config = dict(
    n_layer=9,
    norm='rmsnorm',
    norm_eps=1e-05,
    positions='rope',
    rope_base=1020.0,
    tie_embeddings=False,
    parallel_block=False,
    lr_mult_o=2.0,
    lr_mult_up=0.809,
    batch_tokens=[16384, 32768, 65536],
    seq_len=256,
    dataset='wikipedia_en',
)
Each number is 128 + 32 x the weight over its row's rms, rounded and kept within 0 to 255. Layers, rows and columns count from 0. Numbers have three digits each. The size before them is the row's rms in percent of the matrix's.

# up: layer 6 MLP up, 640x192, rms 0.178, rows 51-74, columns 0-191
# down: layer 6 MLP down (transposed), 640x192, rms 0.203, rows 51-74, columns 0-191
# gate: layer 6 MLP gate, 640x192, rms 0.171, rows 52-75, columns 0-191
up51 098:139117140158133117123147140098096065112138143163089109129115105112195124071124122165130156100123126135135114145150133136158077133155159107177159153082063167196152148179181114110196186131206076135091106153138071115145112128017092164151110109078149115128139171100130087094121141087138100176098101172138161097137091138097176082116105075093131086142086114109107082133058107183127192140195157149116116150165174100094133121115125169118174151111110102162143128124134102100115161112105168166126116102085097151131128109106117074115088135109155104145047109104120132151074128132149177089
down51 102:083125102149156148112098171095072089147207123128146123177175150077145103089056142162148126098121092099147134149110144095119035111131136141090094139134116159083102144095145110147110132108149102111118083140103140112178120138143146093097099175118140137179123131170142117102132171148213111128170187083122124128113133130159118111140147144091135088115116145147125057085180115153082104150166132153126127157180118072121114113111097141138129118140150122085122176124121138113104128139204097086078148086129093092169149206117121177162095090160072046179084098172058121088162102155064137104
gate52 099:172148116192089148108148124116126148100128145132135104100124155165139153130086102149111135110182118077184143045098122104150108146087174096128096129165140146087166095176116177128061157104088159140098201134146168120195102170123070083136151131109119122125131065119116078090091170131069104086092085071106155145118105131167126172104104146120063162160091099128103079109145115091061082116127089053128151126101182095097143104097125110086086087097180152160111168085106116121099129130113110125110127103116116088175177112044169128160140108117146121118152100143136103152175135192126092133
up52 099:165072096171141154155173176125158109128092172147121145117108150095145174135128091140120090087124132166108080182163132135053139073073114091086160151135146097213138110134159123105066118139155031153124098143113112183088112118133176169164154152081156118167130170081088108182147142128142200151107113130146115136169129118140175059118149087136119179158122164135112104142140167141159117156159117121116087085139072117069117178099182080116159150140077134106116091188165132154089147098109158124119154170173083145124102125138165144102137116106131187132117159115149052162143123122113176162
down52 105:129094185163170144133093131153094164104176087102131165107163115125156144125180108171070194125141147079133112123166177120147115107091106130083128142175078116134129151135125189110188121151106112160160178115123127142067093124172140154178131100103164071106143143173104097111093125125094098152104172155105143155124093175189140184088136099141124128129104142121085176155126099106147085081131076128142124119100090104198153109100128131129172122098119116148179173193165182146127146117125099187160199118133104102083109107182162125126184082119120102061065100127116108184157176107082076097
gate53 099:127057171172050103090141156108143123134130171126107149089165120156121082060163139132084117187160122190151079073104129114106166128130091156156188132108088169140162138161146040118098175180137133140121125132104144209125150174175160115138131099134148180107118101105121104103126173120094095095088150130073102153157152099121073105115153136124146132171178115116101163114113158148169146180146148180125120136126124122175104096131116180080187155118131142139157166179059149157171087136057140130177115101145157164116124113131128045118087106101142118144100175081116078128131162107125138092
up53 100:101118129093167121133091115164153109157114123108118124117066135101114114133129122102145105165110115100112117134151146086182120131090143112120099109196117121106057103119090136151170140157126127141126150123097158056134118179095119212127144149112068119168103079091111130060061143190162109127151068162137114115110117099133102142126088189144125148184136159084157141128141178140128123154104094140162071076146151189151153155095146116099148087061163162070120144116140157162100131100215149089140146149141106095156060071116139137118118118162122063109147099122211153062071179092168101127
down53 098:166167129139123107140090127151115136119113073105067090059137137131042109124130168156118125086104139170145199185126134115180078113095113137104169117080136105143116157145145127116162136123160143116162153141102181146144200172130156172178119145145163116104132159153177081154186136128129120157113092136082111115099168123147183119145142167162086120129102137187089063149171136126103157129113181144104084128085115106154174111179141084135186151137147166115129161171144085151164120092081164117124178167055113186141142159195072158109102079076115129127106134180067106136141175086109098114
gate54 098:129148175055087071097121144163123163060147155133101102129129087132128148107158120110095138112132049093122148146058220138154127118100123094100135116163129160197113142130090146136114041138150156135143089111114079164140104069143199135096113118113125094140113125154154155112123129181220105094143187179148057142099118086183104127136118160125130121192038135105118140138150098085143113128112163179138168167110068117123085178141169144140103130125188139143127132185148144133128127122155157167132109166120104160058161123134134117116145104173111114099062151149122144145167116104160110142
up54 103:165130076088179180176154089102135103123093164120178168104074150110132126180110137116140087100173190123149148133159140147110117119104151129150107141144121132093123151120126098096162197100127146094080174114120133145182091123089076120101102170151163131115136181103196157189159134162062158144121123097111219059148083144141105119129079097105105145060128130105058055129130148187115168173129107129167124176147119155139140154116183114128180143126164095149132076105165143093141112110132130109072112116087090126159106107184163126116167146108156136080117162141092134150173099145087199159
down54 103:137158192157086190108159118125091049117083150164138109101058110176181100061118146141139179129108173141134119148123164167098134082121123123117145157129153148110104124068167158136142125149128132124076147123131141164164118118127217078103134133108118106149148152076116179162117124078073162174134125108148155135148148114108190087168122120106050105070108123143104139109148120159101152081124150142140110149090144135149148116101123232143138147162123107120088102157080129053086168222148112128103126132133115136109167092148209092117111124073173128115176134154144062090139123157117134114
gate55 096:154121172171101180138097121100190190103156080171176108164082194169109112116085150156100142096125110151088134133106117196082145162158121103104158095109167094148173084130110124134163127142163227127087178098115094103112112088088116119114139180190170144153106112154178140102148146111119141105094134134092072164126102125104098132122125112099116099103143103096185184106143061073101129118130174132102165114102128083101114104089208137119152126125143137138136155095110139105146053159142175120138143162166172078113128067164104149129128087116130098156169165161107059173108073140093119113
up55 108:160127102109135076150164140141142106159079117130206153147118140105191152094085115163130196169143167117161181169108179063165119067139085141097100137115161176148097113180092102178121173146058084104140169049119124072161113139165172160102147138105104103085133132178139162158099141150061144172195134137155167126113131129131087139138115072129106156091128115140074143072110135168121145146138127152062198172108102087068143145115121162120093160155081163152139126081146137067130181102130089132113103136127121130131140132158105119100117189122118116121116158101110129144140135183124129208
down55 097:111176109182115088136103116125208140132080149136045131169110149225079123147080085135081138144197118187104089125115081103169097109103117097152140155125197171181111142116100166087116164139115151164071158176121164200151135171123173155151137111062105097133114106081106158090183143167140106142134132154053122105148118079140162161148091110142165148110104155120165144177119108137116107137149135098136113119200131126096101122131196140102152086145106132052122107114115112128099158134084119144075094138138184092091170140140138102109154129128132105153161127156133131077154168121091085109
gate56 098:116120173130110167150134121167116179115110138133111174145105146109134156137069101110127111132085139103140120130100151111157174174125116113124175124145140168186127176151171057124117106196178151141173159165154180117134121109055165165094169158137144147103132200091069122130209118152084120155157112109078100153158148104159197124190145148134122175188119081101091140099113157108125113105117088189112149140105105119085119124107133102140222170106161180131134134115144113101101111211107193185113165121142204109109161068165136069161146150122161102119131122127166096108145119120113158138
up56 101:152055156134141150060111144136148099078104091144113112105094130164069127156127101126120086127157094156137149137092105094111176186133105155119131147152110038168136174141102142083145130161156175125106165113125193145149135092126131118162137100165111125089145140146140111135105142227079144102169161105101152135174101126161119162052096110099117139123129107116076165082126107141145097079124113167109105113144129163125110098082136069080163173085093169128110112124127126109158039198155106132071122143195141082147142105160096198169096168128089183126113130122103164156100135118104175061
down56 097:161146133187140124098088115166135158133159121108080098153065117163173156185048162068158130112124125161131141121081133166115151174112074122104129201086173104116151113160133122122119121115128127081117141108174174084128133090118169144149112086119141103083182136119131154147116147118121087145189108154120077086173113108111169097136186193104154137144121153098126105124093099114082113116100056107138138100058116113141176100142063174169128108125107152158041094128179140149199098176169166162134164125077134143140140103138161193122079089130076165113142156091137128164165135116115176152
gate57 098:165156175122246127211137171171106108069097117120140087113172108146103106122124133166179126167105125126091155158093113119081111142171156108132173131160110163140126094051151147164125149174116183114113111089144103126070076076137161110111115132219149126169117135111061103081138126147097142067106054133099186060156143087127115099124173127101122141084063155160098081105132162047154121156138100132102187147072155150072085134105149132125129138072139145140114100142134107123118150151150127111153101131161127130137152142110115164170160166144101122136153118117072120113097132153167124133
up57 096:190121181081078167107117101134130155134077120130129117140127146206152092100082144118142144054139125138146105080165151115156134124081134091109104135102148147154127177093157132072144125132167079084092164116114094149112168080197101112119084170145141119117169139123165144122151106126124148112083140121149121161172114092132138130131076130176171159169149116164154166077111132147103095130146128141126144149133114170177141124114111105139098099129201119084072144178055161146108092144172150097051089053062140091151150132134201174130154111190103131235105132067151126128100115117125136125
down57 097:144110131044131140139138121200131126096103108128135137149090187172108128069099155131115108090141135108156113111152085134200157103079096082115202136076161149114116150109076130102081176134176138161081125122117148100126102143167185143141114172149080163088150109132098099124164102135135126147094145131069137139205166124146101157147095154151101112171130131114141128151126161103121112098190132114192095137255154131175136094157112145105078115135167130065165126143142133134112120107166140178108150075097136125149151138146115151109148153111132171126159101108108139167105120128136070147
gate58 099:124135170113165080132073136103167079118098088117091165184089119141147135131056147115154146142092154164134126145137168158127181097129105162103159139170104109128154109109115186144171107095181105144195106096103151153163142145106139162112057135105123120121181150080106117148095131170088137153125079102100115066120119106033176118129120139166081064103126088128121159213146130142114168151138103089163138162086156086132127139116087102102138113097167101189152135155063106070166138157159079109134129102135111235121182096123129063095092123119115134106150127143086134147136152096149181154
up58 106:161107120165121104126163126104177097138166148117097126109123097103134149116158137121148113160151108096178134163145136187124124130100118146126119102182107097220164128136144149117165087140144180084140131094202076174158172148077099114113145140135131143194098135187100150115113142085117070153099154101156119107067197079166191172133192097162082136114087118151141148133125142151180117154123155139113112130091134068104116095163117127095142117098136118127089110151173158112092114096154113061101171094141159088117172142121153084148129197073170099172144195105064081109171165157050134136
down58 103:139145206131153082122167129119164160172075122125127113149118111181149085115156097072206124165069138137102172193152079145161117150141104149116089158127115106126137149117114179127142151129112178168057125137092143030113084158126105122101097137112161169114082200190054117105118088119125103106138206087140121158168108115113106168124112110121133197119114126176161161138150131180138088053107093150093136128136136099108139109122143139151116126166128088111032102147114163124164138132118120142175132148127160156144131098171131144112076187166094100151159110172087076161127109148088139108
gate59 092:158117126136149124149145175116064145104155120127113031128094124144083077120081165088079107115071147146093121074113126111157149119154071122092132170136139059105167079121117097146117195154093119139146141107102162115100131116075211110116127124109094206151158153110080152131136132150145129123173111214133163090129110129169122158053132063126054115114116134135067144136093176141136137109134102118172099114126126104091132156083087119151170131071111168139132064131124129146081127072131088126179172110125122086141145166124163107120153157123096174125132190081101079080101149122166147088
up59 096:166145143125118192144069121173154101182151124122149169148154132085083108150137137169172176205138089092133155091152154109131140138110157111115094152121112083099131151151170105080112237089155130131143103123110131168104135083102171152116124095155138057137131098088060119168088152086126104130118113165175125133093153137164129146121187164135124204151121106145159178130083148118164145076169142093084100112100124056140093071105120122078119164098114130157165158113111164099168116145170104186134125121109078125148107107128119071184231100116121146111168101126103160165090131153145126091
down59 094:099123152109139097122081127131121091159116151108105154108132135168154133174122154174127185191161172088162166083120121159147189107103073143126097154125095107133144144100129143134166190106163137168149073168081139102131089107096107133168132157138144131107115071159100133164126162092148120107215150133150138072089141104093137129223088129186159161139201138215109167086101132122138079071100050115128118178149157105118163139116108149139120096136075141138087149156115146136111171066111060122151124118099105091115103097126126087067132171109128176070111166091124113124176150110163098104
gate60 093:113126190103212156151125186173145123133148111178141085137115155159111167064170140116115124129060104105123120114157115142128124096124096156157097172088109131120110102184174210153098129201181159219096176164087134132129117117131141088125189130068128135125108131164136167104127120175157101127129181168151163159150153154136122199127177071142149145138100157146146166113148075140140094105138150147145117122114113194169203122157165141166121130190111126180082111112091091071130141158088103144148114137142090117107111125117108128071152102122115113176173123177107160107143120122136148213
up60 109:109146084131176091152124109119126131140150118103089170136196126125133145127089154169087095114122151170139094131145114097142085174122127110127093080225116153149143146102085092077139164099092112107172130093176128082140127121133129158084089165155159109146165174157113112173159132067078117141108097147120137133099113163134165088158112177153160095153136128126089168167138128093131210114174133174071066130209136091113118132162119143095166163120137070122155103149150167137152094151165157138111129150122208113126170089117134120096143120101173133077084151116197071201178094169068098107
down60 108:163140094136126089133114083134120086112119170085123088105167131079101079088141092138118149142193181154113073100111126075191163105097088064132117106162147142121130143148159096108140132079156120140146120123155097143175108161104111150125136118125082105145151071080093157124158148091123065092102113078111104100086133087064154072137146147124109080134163113091088147112088115181101150114117135157121057117072112147087089150199167132100117112170148092105131135147141188084079181130138087131149112144147158107111142119132169116039185157173149179083112118146141152169133117132043093185
gate61 106:138142140088187123112152180159135109133160079139147120176058181118134171117160078157128180128083185127108133083131084141100104147139087154055086163082120198100175121118107114106154093179139154164108137142092116162124096122123110127131120107146119163222125197080104101127165127137151142134171093082158186186120102112133128138075120171128099175137108132122188117135132183130115150152165144169117169106125118106155128111183116106088139144125124111116138164159060129130101085105178145141137107120162111149180147111172159123045133111127092187120132122085123175101092200096096099197
up61 107:164113064104120116146098156178130144092126119117152105085146151076146093152162176100109108078170067147203110141141123126124075119121064141155142101131170119147132177176124109114150131137076120164144143087095154088100212123113131144154110129093121135093136065106152110128173070074149092160160129170104070099080075085122161141156124123130143178158161093108076136140134185107134110078102155114176124124123098173099168147095132121066142125087061170170172146155148102127125126213108125116111104110137201120090127173110088173099100112163123136167077091172106128129173105126103182129
down61 099:164128118137096131151088077101108179104091068150124082116128121141145095148229099125096111145158118098136133177136155139141158128113180094151124075148136090111099141165089112102130118106123153159167118123110085110134118156166123176138099155119119125120091059080164092119111089155063151157167129117100145197163111083191090166136052150137140122079155107104066123067153109110134125212183095087169101115162134191088122143075144100167125138091108171152113129123157103092161097168147127129141140100125129031103090179151154147115124087104123119144128128149127091122180071129141175073
gate62 112:133131105110123101153127176164101119135139078116126114119075111129098154130102144171144155137201161157176144103183140108156127104128107095127190137107115124098140172084133146128082129112108102160096127115077149177129206136109113207112094119105117151141139101147117241152096166125132113070150168149137105181174154157094098127078130169091148165160197146133127192117149160095161140168125132187154126076154055127117142161115116050126198081124107160143210122145095106179174139161148099175181139115123138170066100095116120162106126143124087108167133129131168111123112155112143166104
up62 104:109213151180090151156135145149108167130127145129127118136062137149138105113108141168139175156140142143120152097129114088168120125098146098197195159163127151094164137079133082106139181176152118211063155046147124048056173195120112160082134131113077134161106105129162157188162147126124134113097204128106119157150174120127081160074128162122107156120174189133148122096134174145133147119061118154105138150192118110083122123120112152133127134129132108092111184115142150131176166108138155103124166101117080187127144156170172135100117125142175122112125086107086053140122117136133116104
down62 102:136105211164128143125183130130160163038165147087127123159104141145126144153151105145168159134131090118054086129103127093107118133072140132163159130132132129134129111157044144147126122133181076108106154062110178058113100206098123153122194094105141136147072126162120144165168126108153174164120143146170191141104143084130121163126111126146141147168065130154128133102128108123168109138145140154106171105163156120107122207176149149158086133106161121183145120091145189087117086191138157198135193184104118190150114116106112092177110110159156165097099132150079143145112156113135115152
gate63 103:132076092123087142143156114146129150140086135127111112158093178125121157120146110080088151103153111065157122079123170186126169097138111136147056090167115124147194133158139142114192110116099080078152133117155137183124155164099161176136144145068119125129112156147164137103052107110130195146149141149170106153099179178093116146143104093103063111120081170132176178115122121129153140136110064173085072159109100103142151093153143128147104068142140165144109158155108079095123182148129086161149115082150128123105164062113146091167186122146139182084116156133210172130138096067160135173
up63 101:141141137160156067073109083144126168176109075077136118095116144102129091134066193134168077140090189088139084144141131115131113149151205144107126143132162161131164142114118134067118156106139078165129216079085212085102119122140108128120159115149142104167105112137110216112164134191124120040138132131077155153197141173116111100142092114081165150150172173132140128196151076153118116122111161151152144141098173120101127113112128188143127136162100110119108087117110131122085107112099147077092115140128143120139099145129105141146155127098207060123161141108144139095171174114163123101
down63 100:122109041108182101125118125181109182097090167048065192165115112090138141102134104115181133142097093171140107110125056076118136126130159090135115142106141155103162138218092110110187117110166064093076145132135120112140150111144113148087165147099136127141115101118136173125115100114127105146213102145098101074160120126114137101097091108050105167159122137140164189190158118103108095127070176126138122160134146093152107101135132097132101174131118143138112087140134092131118081132166138105193146135152052146109105128135082149157160089148159157109129141063120140120150160131153049174
gate64 094:216150101150142160138127088176143106127144192139107117184104143141218128108136136171112147126129121114200193178118210124108206164150114161126126088070150153105129133079151118145139115116103147105115175123168092086167145085150065117073117114113161167166204135101155141150135142115176155146127095145121112167163103148149109116151073087155139107174115150090130096174122123143116121094082126115175189161084108156209138092113119093136059162124104201146137095139183106092126117138129139151173116128104102158100126132118130120145097150117171131166104170120121140153105081158090180165
up64 095:157100135160133120168070140138177117140131169173161152089131115143172118127177129123115137115125161091187137093159108145148147156142110149110138116056128107124228132096150173126171121127193176145165177078146113154126085117138118132137107139082135152143159064132136103154126109124175176100108114123138178123213142128104115144153139110128192170109118210093098096188104148064124061111112086181184155086046145125129101160117095101108107130115135165172118101127105179117118191102151103127164127144173094166173161161163156108143149147129110142187199144107125091091144107151081160132
down64 101:088156109130146116114165109087132171125139117196093108132187085182103109149142106126139107088102125190051129116139153106137090152120063087183078109171065116170137130078107122147121167137150077091126101089112121118134141139109138061129152158131161160086129119137070108145114127118123104089122187114110093166087093102152119076113129113156087121159163108085116191082181125135117161141122109068091091167169095082084114148074086140111133091095096088059125159111135110128152074117129092099088148109093162170169137129100167157099112096123122145126126078067183177161136199112193137113
gate65 101:156124130109133123109131115147172183112089076174135118124100129154144158126166094184109116097131125118149100152107133072149161141125162116143162112165176121108123103103129122169118183222163095154111137183110139149158113174155148137149118160060127170154091208110133092119128119112165064107118088073129117143134080120174084137099109123155118140144139080077148177087131132166144099182156130121135125135117116158096161080197099090085145134151141126098142111105089082106098098068118135196134116170102127172055082130059152186103106143076150105149114124145037145157108135098163151045
up65 104:134157151136129153072137084150117160090180127126127138107170146080105143163107088109130103162179116106166142125101135157122040140126149115119132135086189147099097101112141102124116097122093180125141157116114153120025096089073146082143168113127159128174131118139088155107129125159092141182160101175094137097198094099096141113145090099170126101121103132110140094141138141125111160106122073094102152109103105121157113156152186092150108051132180122083149143124166124144102082089103100129100164089131077142084149228126174089159189120141087149079157155141186084089102093176126126206
down65 103:105128202107129138111140109149127153092113157150099107143149105080201141115099080157127141145132139131098137096149115175199101131134186144075086156107170136175128098150133128167122094126081195152104106042123131095054060084161078068163201131094147103175061113109106140096165114133114130174143131170106086107185115160114095196104103110109169133129104132126153121128071156127135131140103127110110164103121141151104123079095117102154149038138076110054155140112131123110141149164157148140125138111160148092139117139121093140087126183145221170175159135130096158095133114160097111138
gate66 104:107131098083166084121169068123141126098169103111144088066085135150181145095132165121096096127118120143095089148165142164146138125139144123078147097134094070166062167092169102143197102088152185117127158058100149136139102133206160105136127116082137109153107162137133125130230117098128122108129150101167084131149141073154124103094028098090097103130118100158130209134143081091085186145137141062179138108044121120121118145108113137148143121089154127118160130142086133166174092135068125148107096099094123104124123152148142092151114142101110146111108098086097079142112142152098067128
up66 100:179073117132070139166128157106133140123147137107144144118147136176154143141120127209169107100120180131109172125155110133145176068115115095141136157132132163196130123123146125088130190129150160187118116183163147192109115093134094137090077110156185134132115146170130141111158120145127115137074086130135156089151179166173114112169162100120209097127170149107111081110106132072103140104126136135141114122136163189192088085063110137154091089150078143113158165097123164122142088148168118122189087094131125125012139146129125189104084142179080163095092078105123157069133105110115126150
down66 107:122068138127144151127125151098124178108189120131176132131131138140154117113126117162103166077138177120083193134060161179107119154075107160136135107064139138169067118154136135111133160142115142132157142174113123163160149150097164108134082165189132197088108124078078149063185078113140156086113122055124109148125132207148183124135184148092137128122126172181153163133142124115122097177118125097158065097191173098161128157148144154140110071144099136075123134128147132107088120126133147126154087092162156145076145177102122144147108155066108146111066096127119132099170049161082110083
gate67 097:118127133148155113131103105192092150154107181131144084135154098116066156074112110151121161131148170121134047090143124137126116083131079106109101167058123096172176080146135051128134179156159146130169119164156148122156178114153120105171127083138120184118107096149145131161135154092197121117121145158157083104161120175125138172076147141132153130135063134161138193148098140078108138184108161124093133080118065129149113079142095083155180097151127144124122093121154147166086092104133091167109139076168119070114076131140134164105174121136134113130143188142015091155086173098127150134
up67 096:105168180082165098088120142148201207111077134112113049084148166145115128141147142142163104112084059107089161137157153014091141161100121121111119113146149138129140073169135128168122128088156120154146132085128135078111159142137147114088155152183217151130106144080186116145175061111138110152140098170164147099131147106122121119163094135125131158142096106103127135127102097133172102142166068136158068130065103109137134089135099138108131096124127057082141107084125103137149136119061127074116149150160136106145124114140081123111106051091128157107156141153115080112130159097197165101
down67 098:123099114097134134101078132101129132123126226158065147204112112132145192072084122121118084120133210075151145092147195175116134099144198153181202125097066096114134145173154074108128101164179112106129137143135105105129109132092180133117125164141164145170084094136199189120098131127122123174161151184120108110159065187138123150133144141133178121116162112170124125134119158140115103090155110096147155120092111152139129136069100109119157061125128096147173083172090109111143094086151169094141096112089143152157113177109071162112146147141098071136133084146149089129103156136145151146
gate68 104:125127183131123157132126105148120100072176158176090105070092147138154114156098067138091132136097156122086131099169144120092116195060155076127163089062161131083169118154143134152130206077104196159125160150125163084114112096129070091157151143081118097179173182141136149143080146149188130127105183129161166082173141127173181079131087120051124150104146161171121089124122134131118099158155103141137115142100158096128125114107148152152133131143121073181165081139175125132129209145131134142083132130163137090100182060141125149109092148097127159116055111129129143080148123113127161097
up68 101:166029103125078104148146147148084105091132107167146131136098129120089102154067182061177136010132134148113074116056123102084103190151165145100140142136094100138078170103103137061180193158145192096106113100107152111136120095123137088119111131166128119146143109119084115100110086172147146141124156112110136157137167162141146116087073117125099101117134145120146138116132148121096097154098111122155141146141153188136138154110123119095146180112158148132124129045168205117144157105190140093128137093110076126148084158122075118117133149156103160135154098105063090154130144190164108173
down68 099:165114145081125111089121099145163094135093182093166137152094111125051102112082183098069155148113141067112158129080174102179096156128159126093145153133061114146129125114162157114126135105086187109124159204109116093105101057112057116147102114127148207190153140120127088115078102096146161152103109080147145125144093165141087104177147126115155145118167135146117083187133148115164137106155129168142159120090049109094118151172164145135185090131129094109066166131138106092161093133105113163159126117135160157136135137205097141145147164152124158156175056136125085056118132123127162116
gate69 100:115102125138116179184146119134163155098140143100107112168100106137179179071092118109116114149119074124197143090126120140128105136139157123124100121173080053134103143173148090159172084100088137155108130106096117110146089097171117177071132063150119091049203132180132119154130098165140146192104120151146129209117162147145156147159138104217174122136051150109124128172126113087194139120161105134117213125148151150083131131123126100124129109122187137152153129071136114085162140159115110102156083167113145137102137094088076138129193128105102129173143179107115083174108143127123083109
up69 101:200156208062205216171102093141162175133103149105119102155141101114128096158126112110136169135124034110113182173122134169063100159110134083149108107098130105119106087121099125096160117133083115153088161146130133131166052123171129144081130096146097187074169117110088127138163125108119151152148165169121093152103172120121048077142173127155168108137067141162149143094124103105178135120126092118154143133136070179121132137157133143113108122174122166131157064122176107099117102109105080142097145164145153126156106094081097124090170111165109187111129076134074130136141108129166112129
down69 101:074100144135118168159061150112187150159192145104106084124185112073096124090116122116097122177106107075065144131144145141089107128149118108146132128143116114127109141094123129112102098120101105115160138080152149122134102062118084152135110097080103102113170073077147104124156119165119193074099146157132142112176126116107115114179198140152127125128106120133135125169145097130099110146137081151096134066223091194086188114147113060048093123148149172125147146126156187085167145100108133149180189079125186131133093076135112094082094085075124127140161137119086132138113176098086124105
gate70 101:202112080090203137119203120112107119128160115125123138168139131155212131093124113117126109149144107130089156110134169157088148128147074127159137149129108165136166094122071086108106133155133132105121113118133142122118132169088043098110146161156129107141072084158132150175155142085160132146115166126125117167157079153162130148165071115124156162105119089109178091143104104054096089157167128164155173094113155140107113125081105165166106119143135086137061127134147105160086155119136132133109131162091138126091129072081166204173150182120154114153096167047076031105151127176084125147
up70 099:138074103106114118122098137114188147126117109185128137092139114105179142090092144122153178150129107108109102152161149118192104077143116112112129175083173128161135076109183062073189110136162139127023169131141097165145110122121066101123107116092168077125147146088144166128133116075076147135105099107153127120113149104142133183082115101103098110146086083169145146117168117180193118099156088082118113129108107138101066120146106160123102102127102146133120129122084100187080170129145091116033177089139115153118069140107090111110082171180112091132137182115082122098154160147165147183
down70 102:192176214145158161143134114160138136173112091117152130125180153166153157126106130112089147070143156082155115155062158112132148102144142169137146095121118117137143060109173155132152117123061123140176150137150109116101158146119072100104135171106114142117074121108143131117123139130145189111053175155154167126099123094151122151215127117088159096137150017149090121147169133129117120107159173119107106116083147168108235138101112156133125074188098101133080090129108098123088130109096138117143172034099143131114123136115166104115183091135070155100136146104154118143133107170074110129
gate71 097:133082125169108175127129139143126149096118118135088113117133126168101108073201144113074116099192154138177126142134089115177123127147125105114139073148057178136111104148112123138143161101125193219125128156168104176154111136115096125118185040098103148102114143133101098139067161194155162138162167180120178128188145115075172095149184146038139091123103170114157105081119104176132111167109131131145166106187107140126095111094179044091136137085108132129134156112115128060116118126105126136153166167099142163140133082174153168099109095117086091128130131110150172161135117116172144130
up71 093:099103151109140090124075119084101130101145149089140100151101101140168136095081101101166076160100133181115181170092164184140157145081128175125201098086112109141100130102097177164055121136149181140086133192145067094110124128097122161110130122151114161123129071139158172128137149149156102171150118114113153156149191096077189132139134153151116110162134155176173132104158121120110125103123126096121158118132175161061147212161074130115115131100097154079120160107086159096134108134152139172164212129175161135149127127122153112118113148114103136110065102084168106078116083130212192111
down71 092:070090146150143095089128070038119154120081131180138124149066152091109098141139168152143108135071128125095122033087115142142091105097110134141160162183136158124131119163060112128202163133155127135158145200111057105057153162142083157145149148161109175158125085149123137139104144112136113117185102164116115147052137125121126081148092148124125125094145129118122098130101145132101081130114134188079122141152149163091165067147147176138125114080117165100071107141145092092155159094115172141119137138081164097160135177127182094117175132161140151142176187135114161135133113106159050147
gate72 096:121117122139176196145184092109120132128179118061053073101121168127181160151121169115100122055165139103174176147119156135113184144168095151129101098152142146112122119146184104163095146111097130109194113138090183094157132129193161150162116098139178137125078151151128112119164064178061127140144140101143111186162104091167157115148136124147147107136127130152124137134144124156113149122175096158142194147100095139130169117118132093143111138143070052124152052167192076123117112111081189125203115131071156152143124121183152118118127154069147125113141123112093127104130101082111145190
up72 097:103137107070126159195150134120129201106147087123125156094114150122091136114128129126127127166135193143114199155073109103172134164126137143076175138197131151104111172168112106118116045117069074116130140140162161125113157092160128151136089089099107112115138152103123115138165162141134040097124065142125110123101073118161175062123125138088058150117232101145109156128075151113152152134112131136145063187143121122120181096113104110213103092180099081136135140106121131084152165146138160099163155149105140157127156120129097118089086133063120122101103102102062147128102112138130100169
down72 097:087147129183077106117138101133058145186117119130151112188158187161139213094162180093171109129114151049113141144141095144084105089161199106072157130165076071131099155168105091135105129164059085149145106114129146138108117130141139125158109182136102102136090142122131141116127101109148134127117121150117135157173099143139147167149149102125127154104166100136124039117147108104176084143156114187047173128172113113132116144136165161114054094132203158168132181167117149179069165139164113102123084146115083077106091130147132113124148132134076130132138138150158098081165118132112179094
gate73 097:130136117182100129106124083157101124166103142122075059101132133145137134154125120158133115141142149116127108074069083172127098138067150091126097165093104062128155128080135126127086163151183085144184150198079154133181107111137079061140128158178139143102137115137120099158098108109149176169121064144147101110127061087166091173077123132136124168167149117141105174148150098145151078085106110137114167089081152199133165091145139115098072091037166078157113081159089159149108088139107117102145152138145147092126079097163145137056144138119161122130085149171176119149146157117091141097
up73 101:080143145100143115195157174119128132177106131120129122133164120150143165122141093155114093158037106090150096102058088114115111121158150118073151188125122103162174172085114128164093071168129130132135120138102139145092157071165126094144154181139169132113193108095175125132186106144165173103138101123130126150153106185116134073111106123141096142104147116143117139149131116133152204102183161127106139135218123156207076128107157103139161148091111143135105141162161115168108112100172157108147101075109187152159124172099112134151131133150105093054118178159062060176167156109139121192
down73 104:118157174185118147127151021167108145202143149155110103078061133153092102084102100160110136127120109137169135169104171145117083158111137082175115109126140055115145120131116120155142176159167092167130141183072142175106152106101123127101113157174167118149131095168101110075120119151094201155152147141157123122085089141126130184097095136070123170115167129107059159186107131103115109101164079128158175067081099132196165096076121133086133098094108111142132068158117122123111043157079093122172171125142145125113088133165098099088120139147159092146098101120130124142166133129132143134
gate74 107:134086113148170139094171159186158076145093137134160165108111170163126096075103146128106135133042160096144120149157084125081157120083134119120179129097165164117096143093097069090147117119130122089098103079119128089154163114159093144096142085108150140185155115166117184106104143100104176178131095184139092128086166177162076074098131164152099148158155184142131141129088091133113097139099102156107106218139094133117124080101038138152134178140128123127125143026170086126163129138152087188110118105118181114150138098134112104147139140125107080174059120172093097121126163110141120121
up74 108:129102125180078150172177154193109131075132140124180104144082090176113098119163068227150107104182103128116171127115106158082149123154145128068130082204111177140125121177061091082094157097148133125079134071111210155122117118126096137137120145154117162135128087126158174134146173112120105142117145155123163150075128068107151122154137162124071147108132133121163141099155087110112125108167150175139140132174113103134117057093132131120108148139162126134126161167089184082180118164070082120149072172142110133109159152107093141172145120112131095080153154142056149108140095135190100111
down74 106:094112142141136147181158140132140088104199125127145102154107126155158119131164105096159191167159031112095150148117114152130122118129122118121129076097169120095162138179078200171117128141148103156094107124127182149103048122073127119139163134078161163130101096114163116144156118120125130123174124101185145118163130027099098163112093097102191152135139111170095124134158121100148137098161095189112081142236135132172118112139130087087146065135078132112083097128138122116108157153130153052151138157094119107129125103187082102162082155130164185120187142115116099109115072105125121104
gate75 097:105076173161086116107141165143090078092219118143162112138124157136125105137102114157155136142123103073165145126131129154113157125124202142122159159167099054193162132152118136169150132185130058121101120143123122107201120151159167092158113084133183136054123162101107104119068134110147118110179147135127101150189163143142143200087185169122166149162108090122163180166131136109163150087202029169131147114142141124128104139129161133155200103114185157138132155097106139185108115120148116162121126100116099080129079130142150114141184132103168122168146143138118149099138139167143084080